Each number is 50 + 12 x the weight over its row's rms, rounded and kept within 0 to 99. Layers, rows and columns count from 0. The size before them is the row's rms in percent of the matrix's.

# layer 11 MLP down (transposed), 256x64, rms 0.158, rows 82-136, columns 0-63
091:42 68 48 62 48 56 51 30 61 53 31 64 61 50 29 43 56 63 68 54 42 47 59 41 56 42 40 45 35 38 49 41 81 31 54 56 35 41 60 37 60 57 30 48 63 46 51 55 51 39 52 39 41 39 75 29 47 40 34 57 37 67 44 69
107:50 60 46 60 44 48 19 47 60 59 60 56 35 49 48 68 86 42 22 52 43 54 23 49 60 62 40 50 48 48 45 35 60 44 45 60 41 51 50 51 41 44 65 43 34 47 51 57 57 47 51 49 36 45 51 63 60 72 53 64 36 48 83 42
095:47 56 45 39 44 34 40 35 34 43 31 52 39 57 47 25 47 74 51 70 50 57 35 36 66 36 40 45 50 40 55 44 40 46 40 62 46 59 65 68 59 52 71 34 70 46 29 57 63 55 46 70 54 64 66 64 61 63 39 48 38 49 51 65
101:53 39 24 56 48 39 54 31 51 68 48 45 36 51 67 52 49 53 57 33 49 31 23 62 44 66 79 46 61 31 56 65 47 38 65 44 43 65 28 56 46 70 44 59 49 61 55 51 35 47 43 47 39 60 46 41 48 72 42 67 49 51 46 35
091:45 45 59 40 57 76 54 45 73 47 59 36 46 44 52 41 41 70 33 57 30 55 27 52 38 54 71 43 56 51 54 61 25 53 38 44 38 30 60 61 50 60 39 63 44 40 47 55 50 65 55 65 46 49 80 37 40 40 54 47 31 59 68 49
102:50 45 39 50 54 43 48 53 40 41 55 35 55 73 54 44 50 54 44 34 59 75 59 61 52 63 52 34 38 50 39 65 29 33 58 36 67 49 45 67 40 44 63 72 74 60 70 54 53 54 43 37 53 47 66 60 34 31 53 66 24 49 39 44
083:33 39 60 54 46 28 45 47 54 97 57 35 35 39 42 54 53 45 40 53 31 45 52 63 43 55 63 63 59 54 59 51 63 44 60 55 24 64 64 40 44 40 42 52 42 53 75 53 45 53 42 54 70 54 32 67 41 53 42 41 57 51 46 40
108:39 75 72 59 36 36 33 58 53 54 46 45 31 49 55 45 56 47 47 35 49 47 53 55 42 51 57 52 68 32 52 42 60 50 35 53 27 57 54 43 50 56 52 47 69 54 73 30 43 75 70 45 53 35 28 68 33 52 39 64 47 59 33 55
103:34 40 24 68 56 42 70 46 29 63 52 50 59 38 49 38 59 48 54 73 53 63 59 53 41 46 57 51 28 33 56 46 54 67 41 51 34 68 55 57 56 50 60 38 44 75 42 44 58 45 50 28 46 53 66 36 60 66 24 45 56 44 66 56
095:31 51 52 60 32 72 53 47 54 22 41 42 41 64 57 53 60 46 40 59 40 49 50 52 38 48 39 45 54 39 46 50 24 60 66 46 56 37 29 73 37 55 56 46 75 83 63 53 41 67 47 76 45 46 53 56 52 54 58 48 53 43 61 49
092:49 63 44 21 70 68 71 58 58 50 51 45 32 48 68 69 44 40 56 50 38 50 38 53 63 56 44 57 66 41 59 54 42 43 39 54 32 33 60 68 51 56 39 51 66 57 34 56 47 53 69 60 61 38 62 40 54 54 43 39 24 40 37 29
088:54 40 64 38 37 37 41 58 57 77 58 30 50 61 59 51 56 47 65 37 59 58 52 50 56 40 51 51 58 69 43 49 14 49 63 48 24 43 53 63 54 37 35 52 63 59 46 43 40 45 47 59 64 40 56 83 40 29 60 60 51 46 49 61
086:51 76 67 53 53 47 43 67 54 13 49 53 24 47 59 41 50 48 46 42 30 56 38 56 34 68 51 38 74 57 62 43 43 43 67 41 35 39 57 52 23 48 39 63 57 41 44 44 48 53 64 75 60 46 38 55 58 41 54 51 49 53 47 43
099:41 42 54 32 46 50 19 53 66 51 59 49 53 39 55 59 63 73 66 61 65 54 62 44 40 41 57 58 57 60 56 34 43 47 51 59 32 55 46 53 67 37 34 49 61 39 47 48 36 49 51 27 53 68 49 53 38 21 43 36 35 66 68 69
092:39 51 59 70 50 49 36 45 63 57 64 46 48 39 75 47 32 60 35 59 67 39 52 66 49 40 56 47 68 44 48 48 40 47 63 61 69 39 44 70 41 57 61 42 76 27 51 47 29 42 38 73 49 51 52 39 57 56 54 47 48 24 46 33
101:30 50 60 33 65 37 37 57 51 48 48 48 71 59 50 48 59 46 40 44 41 51 74 57 53 52 57 47 38 68 48 52 65 45 50 17 27 57 64 61 38 43 50 28 50 48 44 63 64 35 61 37 66 67 49 36 41 78 47 45 63 46 40 44
086:67 46 40 58 46 47 41 55 56 55 55 59 44 43 67 45 58 59 46 58 28 43 51 60 71 65 52 35 51 44 49 33 19 31 61 38 65 49 66 61 52 48 67 55 40 52 53 55 39 70 55 37 47 37 65 36 33 58 35 48 37 49 85 43
111:41 47 55 52 58 79 62 71 48 56 41 60 41 45 54 40 54 61 58 57 52 61 41 42 30 46 65 47 83 44 50 51 50 61 48 49 40 60 47 48 65 56 56 55 26 49 32 22 48 46 70 72 33 63 54 34 31 36 38 40 55 55 50 43
103:61 62 56 42 43 49 64 51 46 57 61 57 54 41 59 46 46 36 48 29 43 52 39 80 54 57 49 65 50 23 80 50 29 29 46 44 58 62 56 25 60 41 50 56 65 50 51 38 62 27 46 63 43 67 42 53 52 49 33 55 72 38 46 45
101:41 64 45 56 42 38 66 35 62 91 56 57 66 44 40 45 55 48 45 49 70 40 54 46 54 48 53 30 56 33 24 47 57 48 29 48 43 49 50 52 49 57 57 53 58 63 53 44 64 61 72 63 41 27 50 53 33 50 59 53 23 38 45 51
084:48 42 31 29 70 59 29 42 42 49 38 52 47 66 47 43 45 27 50 60 62 54 68 63 52 35 55 52 41 52 59 71 68 49 43 45 41 49 52 32 48 45 33 55 51 77 53 71 51 41 46 40 67 46 31 59 26 45 38 44 57 40 63 66
104:76 34 45 36 78 36 59 48 62 42 50 46 53 66 47 42 61 59 50 61 71 57 32 48 40 68 35 55 45 32 48 65 45 41 42 63 37 43 43 37 63 50 49 34 37 25 60 50 59 41 41 47 32 59 60 36 56 56 38 41 45 26 61 51
098:70 41 53 57 41 43 63 62 61 46 44 50 54 31 71 43 57 50 43 43 54 36 62 57 45 45 40 54 37 43 33 39 80 50 64 63 41 47 71 56 66 44 48 52 33 61 71 21 23 49 52 58 68 54 40 51 54 64 55 35 40 49 36 51
107:46 52 33 40 35 59 47 57 47 41 62 66 57 50 53 50 70 32 60 63 44 59 73 54 12 41 67 40 49 59 50 44 36 44 60 62 51 44 66 60 50 67 27 57 48 50 31 67 47 54 47 38 46 55 48 59 43 45 52 49 80 32 35 51
097:51 47 42 56 44 60 53 61 43 87 61 45 64 53 22 55 44 56 72 66 37 46 16 46 61 59 36 52 39 45 22 60 30 44 40 57 50 45 44 51 51 59 49 23 63 49 50 39 46 46 44 47 44 50 54 52 61 64 38 65 53 47 49 59
113:43 63 66 68 39 57 47 38 50 38 61 61 39 51 53 42 56 37 42 81 46 46 23 78 48 44 52 41 49 53 42 29 74 63 58 37 55 53 58 52 45 65 53 57 49 26 19 51 57 48 41 36 65 51 46 47 37 57 34 60 49 50 55 55
077:66 58 72 30 73 40 38 50 35 37 48 55 67 70 44 42 47 60 47 45 45 61 64 40 55 29 29 49 63 49 20 45 62 54 48 47 62 26 50 52 61 40 42 46 41 51 56 51 40 41 61 72 49 68 46 57 59 44 40 48 48 64 27 60
087:53 54 49 62 72 74 46 54 49 51 46 48 58 53 50 65 36 38 29 38 32 31 53 31 61 45 49 66 58 40 36 38 54 50 35 60 76 38 25 38 79 34 55 66 61 42 46 44 53 58 38 47 49 45 44 44 41 65 59 42 56 67 45 57
108:69 46 52 56 47 71 60 36 40 47 51 45 48 54 40 56 58 57 74 49 44 64 73 55 57 65 37 44 58 56 26 39 60 43 31 53 24 62 42 55 35 44 42 65 43 61 45 35 39 64 59 50 50 16 57 51 25 58 45 53 47 66 55 57
110:39 51 57 72 52 59 34 58 27 42 51 31 50 58 50 40 61 50 35 64 69 43 34 60 52 45 64 51 57 51 65 50 53 41 51 46 46 41 16 72 20 57 59 39 61 44 34 59 48 45 56 53 61 43 69 52 34 61 65 59 38 43 48 36
097:32 66 39 44 64 44 23 70 43 30 44 37 47 51 50 51 61 40 34 38 42 50 38 63 43 86 47 61 59 62 46 52 57 51 56 34 61 44 65 45 50 52 64 67 44 46 44 51 35 75 48 60 51 55 42 42 43 43 28 40 72 55 45 58
099:43 49 40 58 67 57 53 45 64 45 47 46 26 51 55 58 70 43 46 64 61 48 48 40 55 51 63 54 57 58 52 47 51 67 53 40 44 32 65 67 68 35 62 41 84 31 49 46 51 54 42 44 17 62 48 65 37 53 39 56 35 41 25 46
102:62 55 53 55 49 34 59 46 56 59 47 59 48 58 35 69 46 54 52 25 24 47 36 40 75 81 56 39 61 44 56 51 06 42 65 48 68 52 49 49 45 37 50 48 52 50 46 50 63 46 56 47 33 48 52 56 53 45 63 33 51 54 68 55
100:43 75 38 44 47 77 17 54 61 59 42 43 45 28 54 54 67 52 35 60 44 56 34 60 61 49 67 34 58 55 49 33 46 34 57 44 66 33 56 69 51 51 54 48 43 53 53 49 70 55 31 54 42 54 53 72 69 47 39 61 49 42 49 36
091:25 62 38 65 68 50 44 47 72 39 48 36 44 51 50 62 45 42 45 20 26 51 56 47 36 47 46 44 62 44 50 55 46 39 52 26 40 59 54 53 52 62 68 52 53 24 39 55 77 46 35 54 48 67 47 45 61 55 49 31 73 55 59 48
120:60 74 44 37 35 52 53 58 54 48 44 57 38 65 51 54 35 50 69 49 66 63 48 38 77 71 59 49 36 49 48 74 65 67 39 36 59 31 38 65 47 30 46 36 68 53 22 45 46 57 47 44 43 43 61 54 28 54 52 42 54 44 49 46
087:44 47 44 48 52 31 53 45 42 33 44 60 49 82 57 46 60 49 49 58 48 56 74 50 37 52 28 57 34 66 42 62 51 61 58 64 23 14 42 44 76 61 49 59 70 62 55 53 45 62 47 49 46 48 54 63 43 65 47 54 57 52 36 56
107:30 36 33 51 59 41 54 27 52 52 58 57 56 59 35 53 40 59 77 52 58 42 79 59 47 41 50 37 43 46 51 45 29 44 52 56 38 58 47 61 43 48 38 48 53 40 44 56 63 53 48 45 27 91 60 41 55 45 43 76 53 42 52 38
111:65 53 43 47 24 59 25 78 69 74 54 30 48 70 60 50 45 40 46 59 45 57 79 50 36 55 57 32 51 69 60 50 43 33 55 70 41 36 38 43 53 60 59 39 47 61 52 55 41 41 42 40 47 54 44 51 43 50 57 49 37 58 53 35
090:44 27 40 63 46 33 50 44 51 58 57 37 36 31 51 63 20 62 40 65 55 28 44 56 46 68 42 36 39 50 56 34 44 63 83 61 46 61 35 44 59 51 53 38 66 67 45 32 49 52 45 62 47 43 56 54 51 58 65 33 62 40 44 54
095:51 60 39 39 69 43 39 49 80 56 42 29 60 28 54 67 86 60 58 36 48 36 49 46 52 67 49 45 43 34 59 51 61 44 55 50 32 40 35 37 68 53 51 54 42 49 72 56 45 43 60 57 61 48 68 37 52 48 34 50 41 54 41 57
094:61 43 57 39 74 33 16 48 75 39 70 52 42 49 35 48 69 70 42 70 47 32 57 53 50 40 42 73 64 43 37 58 41 46 47 50 52 45 39 37 34 42 63 33 48 58 41 44 59 56 61 45 59 51 36 45 36 52 54 61 48 45 66 42
081:65 41 53 56 47 54 46 45 65 37 25 41 63 44 64 51 55 44 51 71 49 43 48 39 39 60 50 59 40 50 62 31 56 57 56 50 40 64 40 78 77 51 44 58 47 51 48 58 32 34 68 61 58 75 30 26 52 35 38 39 40 38 49 63
092:42 46 45 57 60 50 37 62 39 52 57 31 69 71 48 40 62 65 58 45 30 52 48 70 61 38 52 47 31 41 52 57 57 50 43 31 43 43 55 67 67 40 45 36 45 29 40 35 61 61 66 60 28 67 46 24 43 58 47 56 64 55 29 45
120:59 43 41 44 32 44 46 54 42 52 76 63 60 27 47 26 51 58 50 50 60 61 62 50 36 66 56 55 38 54 40 52 51 39 64 44 34 62 62 54 43 48 37 64 42 35 53 70 70 45 47 66 45 50 43 35 63 31 34 84 50 41 56 40
095:65 46 66 24 51 68 38 61 65 53 74 46 43 36 59 47 39 43 70 38 53 58 49 38 53 53 46 46 41 41 56 64 49 62 43 64 49 58 41 49 50 46 46 46 56 50 44 41 44 49 67 27 32 23 68 70 69 44 33 57 69 69 49 46
093:65 52 35 50 36 42 52 34 55 59 38 54 43 61 57 35 53 32 70 29 42 46 52 39 52 42 57 56 30 28 38 55 52 63 60 41 34 48 50 50 53 45 45 77 73 59 26 70 37 49 48 73 41 50 61 62 66 54 68 53 62 52 56 39
101:48 45 23 40 59 61 45 59 50 60 51 61 39 47 55 53 50 47 47 48 54 26 43 67 46 48 59 73 51 55 62 49 47 33 43 34 48 62 42 50 80 55 32 52 41 27 59 54 39 13 46 54 68 53 37 35 41 62 32 57 65 56 43 58
122:51 55 63 64 41 55 55 50 74 52 28 50 40 48 61 57 67 36 56 19 55 48 35 33 69 71 42 43 40 48 74 36 54 24 50 49 49 30 54 48 47 54 35 58 33 61 48 45 42 64 56 59 57 41 66 57 46 47 58 34 55 72 50 49
085:46 66 30 71 54 68 34 49 46 36 57 42 58 49 64 35 31 50 42 33 36 40 53 45 59 42 49 72 45 51 18 57 64 46 37 49 59 52 40 55 79 34 37 61 37 46 51 42 67 69 40 46 58 43 43 72 36 46 43 47 51 56 48 45
094:36 57 35 62 44 59 69 34 54 62 43 24 38 46 36 40 69 49 44 50 59 43 60 65 59 44 40 52 24 37 50 59 31 40 48 34 48 46 44 58 66 39 67 50 63 48 72 50 54 41 73 61 51 35 58 41 52 52 44 29 73 60 66 53
107:32 56 43 44 66 46 39 37 66 69 42 35 51 46 48 57 57 48 81 30 70 52 38 56 50 49 55 66 49 35 68 64 28 37 66 33 49 59 34 46 56 38 57 55 45 60 51 47 58 49 46 58 26 50 46 63 30 68 51 49 67 40 50 36
102:49 31 29 56 82 51 51 49 65 27 52 61 41 58 61 42 60 53 23 33 63 54 33 42 50 57 61 57 30 42 47 79 62 43 53 44 34 59 57 56 34 50 58 57 61 48 41 46 62 55 51 40 30 50 48 57 33 65 47 44 52 46 68 56
109:63 50 54 51 22 45 48 62 49 43 45 43 39 53 54 68 60 32 45 41 42 70 63 47 50 60 35 43 49 54 61 62 39 35 55 46 39 17 37 49 43 38 47 38 48 49 60 74 52 64 27 46 46 43 69 71 36 43 57 81 50 52 59 46
099:44 56 40 51 53 60 48 38 80 43 47 56 68 60 47 62 74 40 61 62 35 45 46 50 53 37 52 38 40 44 38 66 65 52 36 68 48 61 45 63 41 48 73 47 45 44 54 40 49 52 61 28 56 40 27 72 48 18 41 52 42 62 52 38
# layer 11 MLP up, 256x64, rms 0.184, rows 83-136, columns 0-63
099:20 67 60 59 50 32 48 44 46 44 62 54 61 52 34 45 50 52 43 33 58 34 52 49 40 48 47 52 71 61 68 38 54 59 69 47 41 55 48 30 45 15 51 71 43 53 57 74 37 44 34 54 49 54 53 51 65 47 56 63 40 65 59 33
094:59 61 73 48 42 40 40 58 46 52 48 41 72 42 43 73 60 21 40 42 47 52 61 39 37 43 56 61 64 55 46 48 58 59 39 35 74 56 58 46 45 41 73 46 53 55 57 40 55 53 49 46 18 56 49 45 23 58 50 29 73 48 43 48
102:65 53 35 48 51 34 64 42 48 36 43 66 80 51 58 48 55 66 48 44 45 60 39 31 40 49 61 70 50 62 61 49 60 51 70 71 46 53 47 36 57 47 36 62 54 45 56 60 39 12 59 37 57 47 56 50 55 39 50 80 45 47 38 43
091:48 34 54 48 61 31 47 53 71 46 48 53 60 40 67 71 57 59 65 29 48 41 64 46 29 41 53 47 46 46 52 38 41 46 50 54 59 63 51 27 51 40 84 54 51 66 61 47 46 21 37 66 57 45 33 47 45 41 59 46 77 49 40 58
098:35 36 37 44 47 49 57 40 69 52 52 42 48 55 29 61 32 42 37 47 69 52 44 61 47 46 63 50 57 44 73 63 65 40 27 58 35 58 57 34 40 39 38 78 42 57 46 52 75 46 38 70 51 42 39 40 33 46 62 55 71 46 39 57
081:55 56 45 61 62 37 53 42 48 54 44 63 63 46 57 33 64 49 73 48 50 35 36 48 52 52 42 65 27 64 32 63 71 58 39 42 38 62 38 36 48 35 48 77 53 56 65 62 50 44 55 49 76 33 60 55 48 58 45 44 43 23 32 38
112:31 42 51 43 58 54 36 60 41 39 45 47 42 49 41 46 32 58 37 48 52 48 49 58 40 70 35 42 71 70 54 39 66 69 57 51 56 56 30 48 49 47 53 57 12 37 40 69 54 58 34 58 58 56 24 59 66 58 69 39 62 52 54 40
109:40 61 51 51 51 29 57 35 38 54 67 42 53 41 25 54 35 34 49 45 42 52 71 65 37 52 60 38 59 58 58 58 55 65 33 60 45 63 51 60 61 34 35 58 30 29 69 69 59 28 49 50 60 39 57 69 46 63 43 58 69 51 62 49
103:36 52 45 36 58 52 74 27 65 38 49 31 37 39 51 62 44 51 53 30 66 38 76 47 41 75 55 58 43 47 66 58 54 60 63 39 53 34 41 52 43 59 45 73 54 51 72 54 67 53 28 45 55 53 38 44 52 37 44 59 35 64 50 56
092:34 32 52 40 49 34 45 42 39 46 54 57 45 30 65 78 48 38 40 39 56 73 41 61 56 46 64 68 64 51 64 62 42 48 67 56 55 79 43 60 40 44 50 84 42 59 52 65 41 55 43 44 58 54 43 58 50 28 59 60 51 41 56 58
096:21 45 44 60 60 50 67 43 66 52 68 53 48 57 42 80 38 38 56 50 32 64 55 58 28 50 45 53 61 46 64 45 58 33 59 48 54 38 75 44 54 46 68 56 44 35 45 38 36 45 50 50 50 37 57 27 51 22 40 50 64 55 43 62
084:76 25 31 50 84 42 41 41 47 56 57 49 47 48 25 56 46 45 62 40 58 53 51 81 59 33 58 53 31 74 40 65 39 55 57 53 50 68 65 53 57 44 56 52 47 56 51 46 53 59 33 42 50 44 34 48 67 43 58 46 55 48 35 45
096:77 54 56 32 33 38 57 29 52 51 48 57 69 37 42 52 29 49 47 37 59 77 51 51 38 38 63 56 64 48 45 37 65 50 50 42 45 44 36 37 61 27 51 74 49 53 58 72 32 56 65 56 34 54 39 44 50 64 36 54 39 61 57 51
090:45 28 34 66 47 41 66 54 51 47 52 50 52 57 48 49 56 62 55 37 51 56 61 51 44 73 48 63 51 78 46 58 65 48 37 49 35 45 59 45 56 11 42 44 46 70 51 31 65 66 37 41 37 31 54 61 53 46 47 56 71 61 30 47
094:24 56 42 56 48 50 67 47 44 38 36 53 55 31 49 56 46 67 49 36 57 32 66 53 60 46 42 51 67 42 44 42 56 49 58 62 57 34 70 29 41 55 18 54 37 68 48 66 51 21 57 37 57 58 50 49 46 60 56 63 61 35 71 55
088:39 41 55 59 64 40 55 48 69 49 49 50 67 45 53 56 60 53 65 22 37 43 45 54 37 40 50 70 71 46 66 61 42 44 31 71 44 54 51 48 35 53 57 62 44 53 59 62 58 31 35 75 18 47 38 56 59 36 54 59 63 47 38 62
112:58 56 46 34 57 32 39 17 42 27 52 59 55 54 54 64 43 46 51 37 66 55 64 56 49 63 58 63 57 47 52 50 53 44 43 46 64 40 56 29 48 50 64 72 42 56 26 65 84 34 57 55 49 53 31 68 33 44 46 54 53 45 44 48
096:34 41 64 61 56 33 41 45 41 25 55 51 46 54 60 66 53 50 46 58 56 39 69 46 32 66 56 70 70 56 51 57 53 63 64 56 61 22 43 56 36 35 54 73 44 60 37 46 81 60 42 49 57 43 48 41 56 38 43 58 42 45 38 30
097:44 38 39 40 53 48 44 55 53 23 41 51 57 40 48 49 44 70 60 39 53 64 53 48 46 33 52 42 72 54 82 58 55 66 61 43 72 61 58 59 37 49 41 73 54 47 34 61 47 45 34 53 58 66 31 24 48 51 65 50 51 43 49 26
092:45 75 64 61 39 47 71 47 71 50 77 26 34 24 58 50 64 64 50 35 46 49 43 39 62 61 58 56 37 45 36 49 54 58 61 54 72 57 50 64 43 37 47 42 42 41 48 33 34 47 60 49 47 56 61 66 73 48 52 48 31 55 53 49
107:53 43 47 44 63 67 44 55 42 36 59 66 58 61 37 36 65 44 64 37 58 34 62 47 29 50 46 60 38 64 43 34 58 53 48 39 58 29 58 33 42 56 56 83 34 46 44 50 52 33 68 58 61 50 37 27 45 42 62 42 75 39 54 46
104:51 49 55 30 71 54 42 41 73 31 37 63 39 58 36 68 23 52 37 42 43 45 63 50 49 58 61 34 51 51 65 59 48 58 52 43 70 65 41 23 43 54 69 62 45 60 43 65 55 61 32 41 46 51 54 57 37 34 59 47 45 59 72 56
108:57 38 66 48 65 32 56 45 52 41 49 65 47 31 35 59 53 33 52 50 48 52 41 41 67 49 86 48 53 63 60 54 53 37 31 46 67 33 65 55 48 49 40 81 45 58 63 70 56 56 57 39 44 21 46 50 62 46 44 45 44 53 64 57
092:48 24 64 46 48 54 70 48 63 49 65 41 37 48 37 49 39 46 57 63 69 55 44 48 54 71 74 47 52 59 28 46 56 64 32 60 74 45 45 57 64 52 51 44 40 67 47 56 54 34 52 49 38 37 52 59 34 36 49 76 54 44 44 23
105:41 36 57 33 58 51 57 39 38 40 36 54 44 62 45 37 64 51 61 56 60 35 39 61 57 64 35 33 54 80 62 72 57 49 65 62 68 59 53 56 50 43 48 70 45 48 40 53 44 17 42 67 26 37 44 52 38 60 53 44 58 68 59 51
084:56 45 43 39 56 49 53 69 73 44 66 25 46 38 39 50 46 61 47 37 46 47 47 29 53 63 49 48 52 49 49 59 50 72 46 43 72 62 49 43 35 44 55 48 49 35 64 43 19 71 42 52 51 28 60 63 74 52 50 58 76 64 47 38
096:42 24 58 60 42 43 61 39 47 34 54 32 36 75 61 60 38 54 40 43 56 42 63 74 62 35 53 47 63 56 41 55 59 62 46 54 54 61 56 50 57 66 68 47 42 45 77 61 27 59 46 39 46 58 42 50 51 29 60 52 30 59 67 37
108:42 55 65 67 41 62 43 50 58 27 63 43 47 52 38 49 42 48 57 58 66 59 41 28 43 59 57 52 56 66 85 33 66 77 43 47 37 40 35 40 35 61 38 41 28 57 49 39 43 38 43 38 68 55 42 62 58 42 52 40 48 44 59 64
099:44 72 53 56 40 36 57 45 55 45 50 31 50 44 37 70 49 65 47 33 39 26 53 44 51 45 68 39 58 57 38 46 58 53 37 50 68 40 75 43 54 55 50 40 42 46 54 57 36 40 52 45 43 47 19 47 53 50 42 63 51 36 90 66
098:47 47 50 45 42 53 51 32 73 49 51 55 64 34 36 36 65 33 70 60 45 39 48 50 40 67 60 28 44 37 59 80 52 67 47 52 53 55 51 47 63 49 66 48 37 52 41 50 65 53 42 65 41 33 69 45 53 29 64 50 49 47 55 81
113:45 55 66 60 51 36 49 31 67 37 74 58 44 55 29 52 45 28 40 41 43 64 50 73 46 57 52 37 52 72 59 44 50 53 51 59 54 40 36 28 40 58 35 59 47 46 37 50 48 46 48 49 58 47 41 70 49 14 65 57 59 43 32 62
100:53 34 46 41 54 23 64 40 51 53 50 48 46 48 38 53 32 69 46 51 53 18 43 55 55 65 51 57 56 71 51 52 40 64 45 46 52 46 49 33 54 49 34 67 52 65 71 67 57 50 40 46 34 42 43 55 72 25 63 76 41 40 47 39
093:43 31 60 34 56 43 70 60 63 46 31 56 54 29 37 57 48 41 30 49 48 51 68 38 36 46 35 49 54 51 57 50 53 77 44 57 38 71 39 48 59 42 62 81 46 59 47 55 42 52 60 56 39 50 63 38 25 58 45 38 73 48 61 58
094:48 51 54 31 29 30 38 42 47 48 45 47 66 57 37 71 67 45 36 61 54 61 69 48 40 68 55 69 48 59 71 51 52 52 52 54 58 35 59 25 68 28 63 46 48 53 60 41 30 48 58 58 42 34 48 53 33 46 57 45 37 42 24 51
121:74 26 67 49 48 41 51 47 58 42 44 57 54 46 47 52 40 70 60 44 44 63 55 44 78 47 62 36 53 50 58 43 64 58 42 39 47 50 70 52 53 31 59 55 43 56 62 64 17 43 67 46 47 39 44 57 46 30 58 24 41 29 38 44
090:50 30 58 46 48 61 44 53 43 28 56 59 65 56 31 79 34 33 57 47 49 45 47 66 50 41 64 30 81 45 46 46 44 55 55 60 53 48 43 51 48 56 46 47 51 56 48 49 46 55 69 51 52 28 51 74 60 24 51 22 66 50 55 65
098:67 31 40 60 44 42 54 62 50 27 41 62 51 44 48 67 45 35 40 48 24 51 22 67 48 32 60 61 53 65 73 37 73 63 36 60 61 32 61 31 43 64 59 53 55 61 44 50 64 52 64 42 43 43 46 43 53 45 40 55 57 60 43 48
109:30 54 53 54 72 36 40 69 23 48 52 61 64 45 54 58 50 26 52 18 61 45 48 58 62 60 55 52 61 49 51 45 50 47 59 52 56 35 39 29 43 60 57 48 59 66 57 69 46 48 39 17 64 45 34 44 58 51 60 41 62 41 44 61
096:58 68 51 34 39 62 43 37 57 51 40 44 74 63 47 61 57 56 46 55 29 52 48 39 34 24 35 70 62 76 53 58 61 63 45 49 46 61 63 32 49 57 55 72 42 60 44 52 42 33 65 49 69 49 46 51 77 55 57 35 53 47 37 42
100:43 53 45 51 46 47 51 41 16 25 51 59 40 73 47 53 48 41 57 44 68 66 58 56 44 33 60 51 82 56 49 49 51 46 48 53 87 57 59 60 43 53 58 51 62 30 31 65 47 52 54 40 36 40 40 57 40 45 51 31 51 35 49 58
088:34 55 54 33 35 54 43 66 64 49 39 45 62 45 44 49 50 76 53 27 42 47 70 35 50 42 58 35 76 41 67 71 60 40 61 33 41 16 46 46 41 44 31 53 44 41 47 58 47 42 52 55 60 58 33 44 67 49 53 57 48 46 61 35
090:57 54 51 49 74 61 52 57 65 47 57 23 59 48 54 71 63 53 43 48 22 30 47 64 60 43 50 33 53 46 52 60 51 45 47 29 42 80 52 24 51 40 47 59 53 47 66 60 45 32 26 44 35 38 51 53 52 41 54 37 37 53 63 55
094:41 59 54 43 44 29 76 67 64 36 54 66 47 55 36 71 53 58 51 44 67 47 76 59 67 41 49 44 40 47 56 53 43 49 53 57 47 41 53 27 54 62 44 48 58 60 46 68 24 19 61 32 44 47 47 69 39 41 61 43 38 41 51 47
112:62 48 72 46 36 39 61 43 45 34 61 60 49 40 35 57 48 46 46 39 43 70 80 59 50 50 52 37 52 75 56 80 65 46 28 65 31 45 54 51 57 51 43 57 38 32 54 61 54 58 49 61 39 48 51 39 46 55 30 51 46 50 25 63
097:64 29 57 55 55 38 35 60 49 49 43 54 42 36 51 49 27 31 54 39 43 40 58 41 19 67 58 52 43 45 47 46 70 64 47 53 48 46 36 45 40 37 49 68 48 44 61 63 45 58 49 34 38 55 50 67 93 59 42 47 65 57 57 60
095:49 40 55 41 57 53 34 52 54 50 46 41 60 21 39 57 35 55 44 43 72 51 43 66 58 39 63 35 66 68 68 61 66 49 24 50 63 64 63 55 33 42 40 49 34 42 60 57 62 49 54 25 48 58 50 56 75 37 55 26 46 52 46 44
101:46 48 47 44 37 43 27 19 43 30 35 69 57 53 31 62 54 64 54 57 53 60 46 61 48 55 54 45 55 61 41 42 61 53 64 58 56 56 72 47 47 54 56 61 37 54 43 48 80 55 49 47 50 39 43 61 25 28 57 25 70 53 45 37
114:73 62 47 54 55 36 51 54 41 24 42 45 53 60 44 66 23 70 49 37 37 64 52 49 79 58 58 38 51 62 44 56 64 57 44 29 54 43 45 31 50 43 48 50 47 63 75 52 58 60 26 51 55 38 28 63 54 45 50 52 58 46 67 57
101:42 19 47 59 61 23 54 53 33 30 53 45 32 64 63 46 21 34 50 48 51 49 52 55 68 40 67 47 55 56 40 62 58 52 44 45 55 53 51 42 69 57 55 73 49 52 53 56 25 60 66 63 35 49 49 61 67 51 60 65 61 60 41 52
098:37 70 58 55 42 43 39 58 52 30 66 36 54 46 43 57 38 63 44 44 45 35 34 56 64 54 62 62 36 68 48 32 63 80 58 43 56 39 36 53 28 46 57 44 61 45 57 54 58 58 48 29 51 50 38 53 57 15 55 36 29 49 50 57
102:61 54 59 42 60 44 65 32 62 48 52 58 38 31 42 43 29 52 49 21 68 43 47 65 60 65 61 57 46 55 38 60 57 50 60 21 81 46 48 44 44 34 41 56 60 60 54 46 41 40 51 46 50 41 52 59 59 25 68 59 43 50 31 35
105:51 56 57 49 47 49 54 32 46 38 48 57 45 59 53 61 37 32 53 58 66 30 66 28 53 56 77 58 64 55 61 49 55 49 53 30 63 37 36 54 50 42 79 64 51 33 69 44 32 56 51 33 66 63 34 55 68 46 51 47 26 57 58 46
117:47 46 54 48 49 43 57 66 60 37 57 68 55 53 42 65 32 32 59 39 39 51 26 51 48 56 54 45 63 54 42 61 57 61 44 53 51 38 24 51 39 64 47 62 39 46 65 55 21 53 41 42 52 53 47 75 53 44 29 68 74 35 74 62
103:57 41 57 38 60 61 73 48 64 40 50 56 44 47 47 47 44 43 45 51 40 46 54 35 61 62 43 47 58 67 39 44 57 52 35 32 59 56 39 24 70 42 64 47 26 64 45 61 58 52 43 39 61 39 34 77 38 57 69 48 26 71 61 65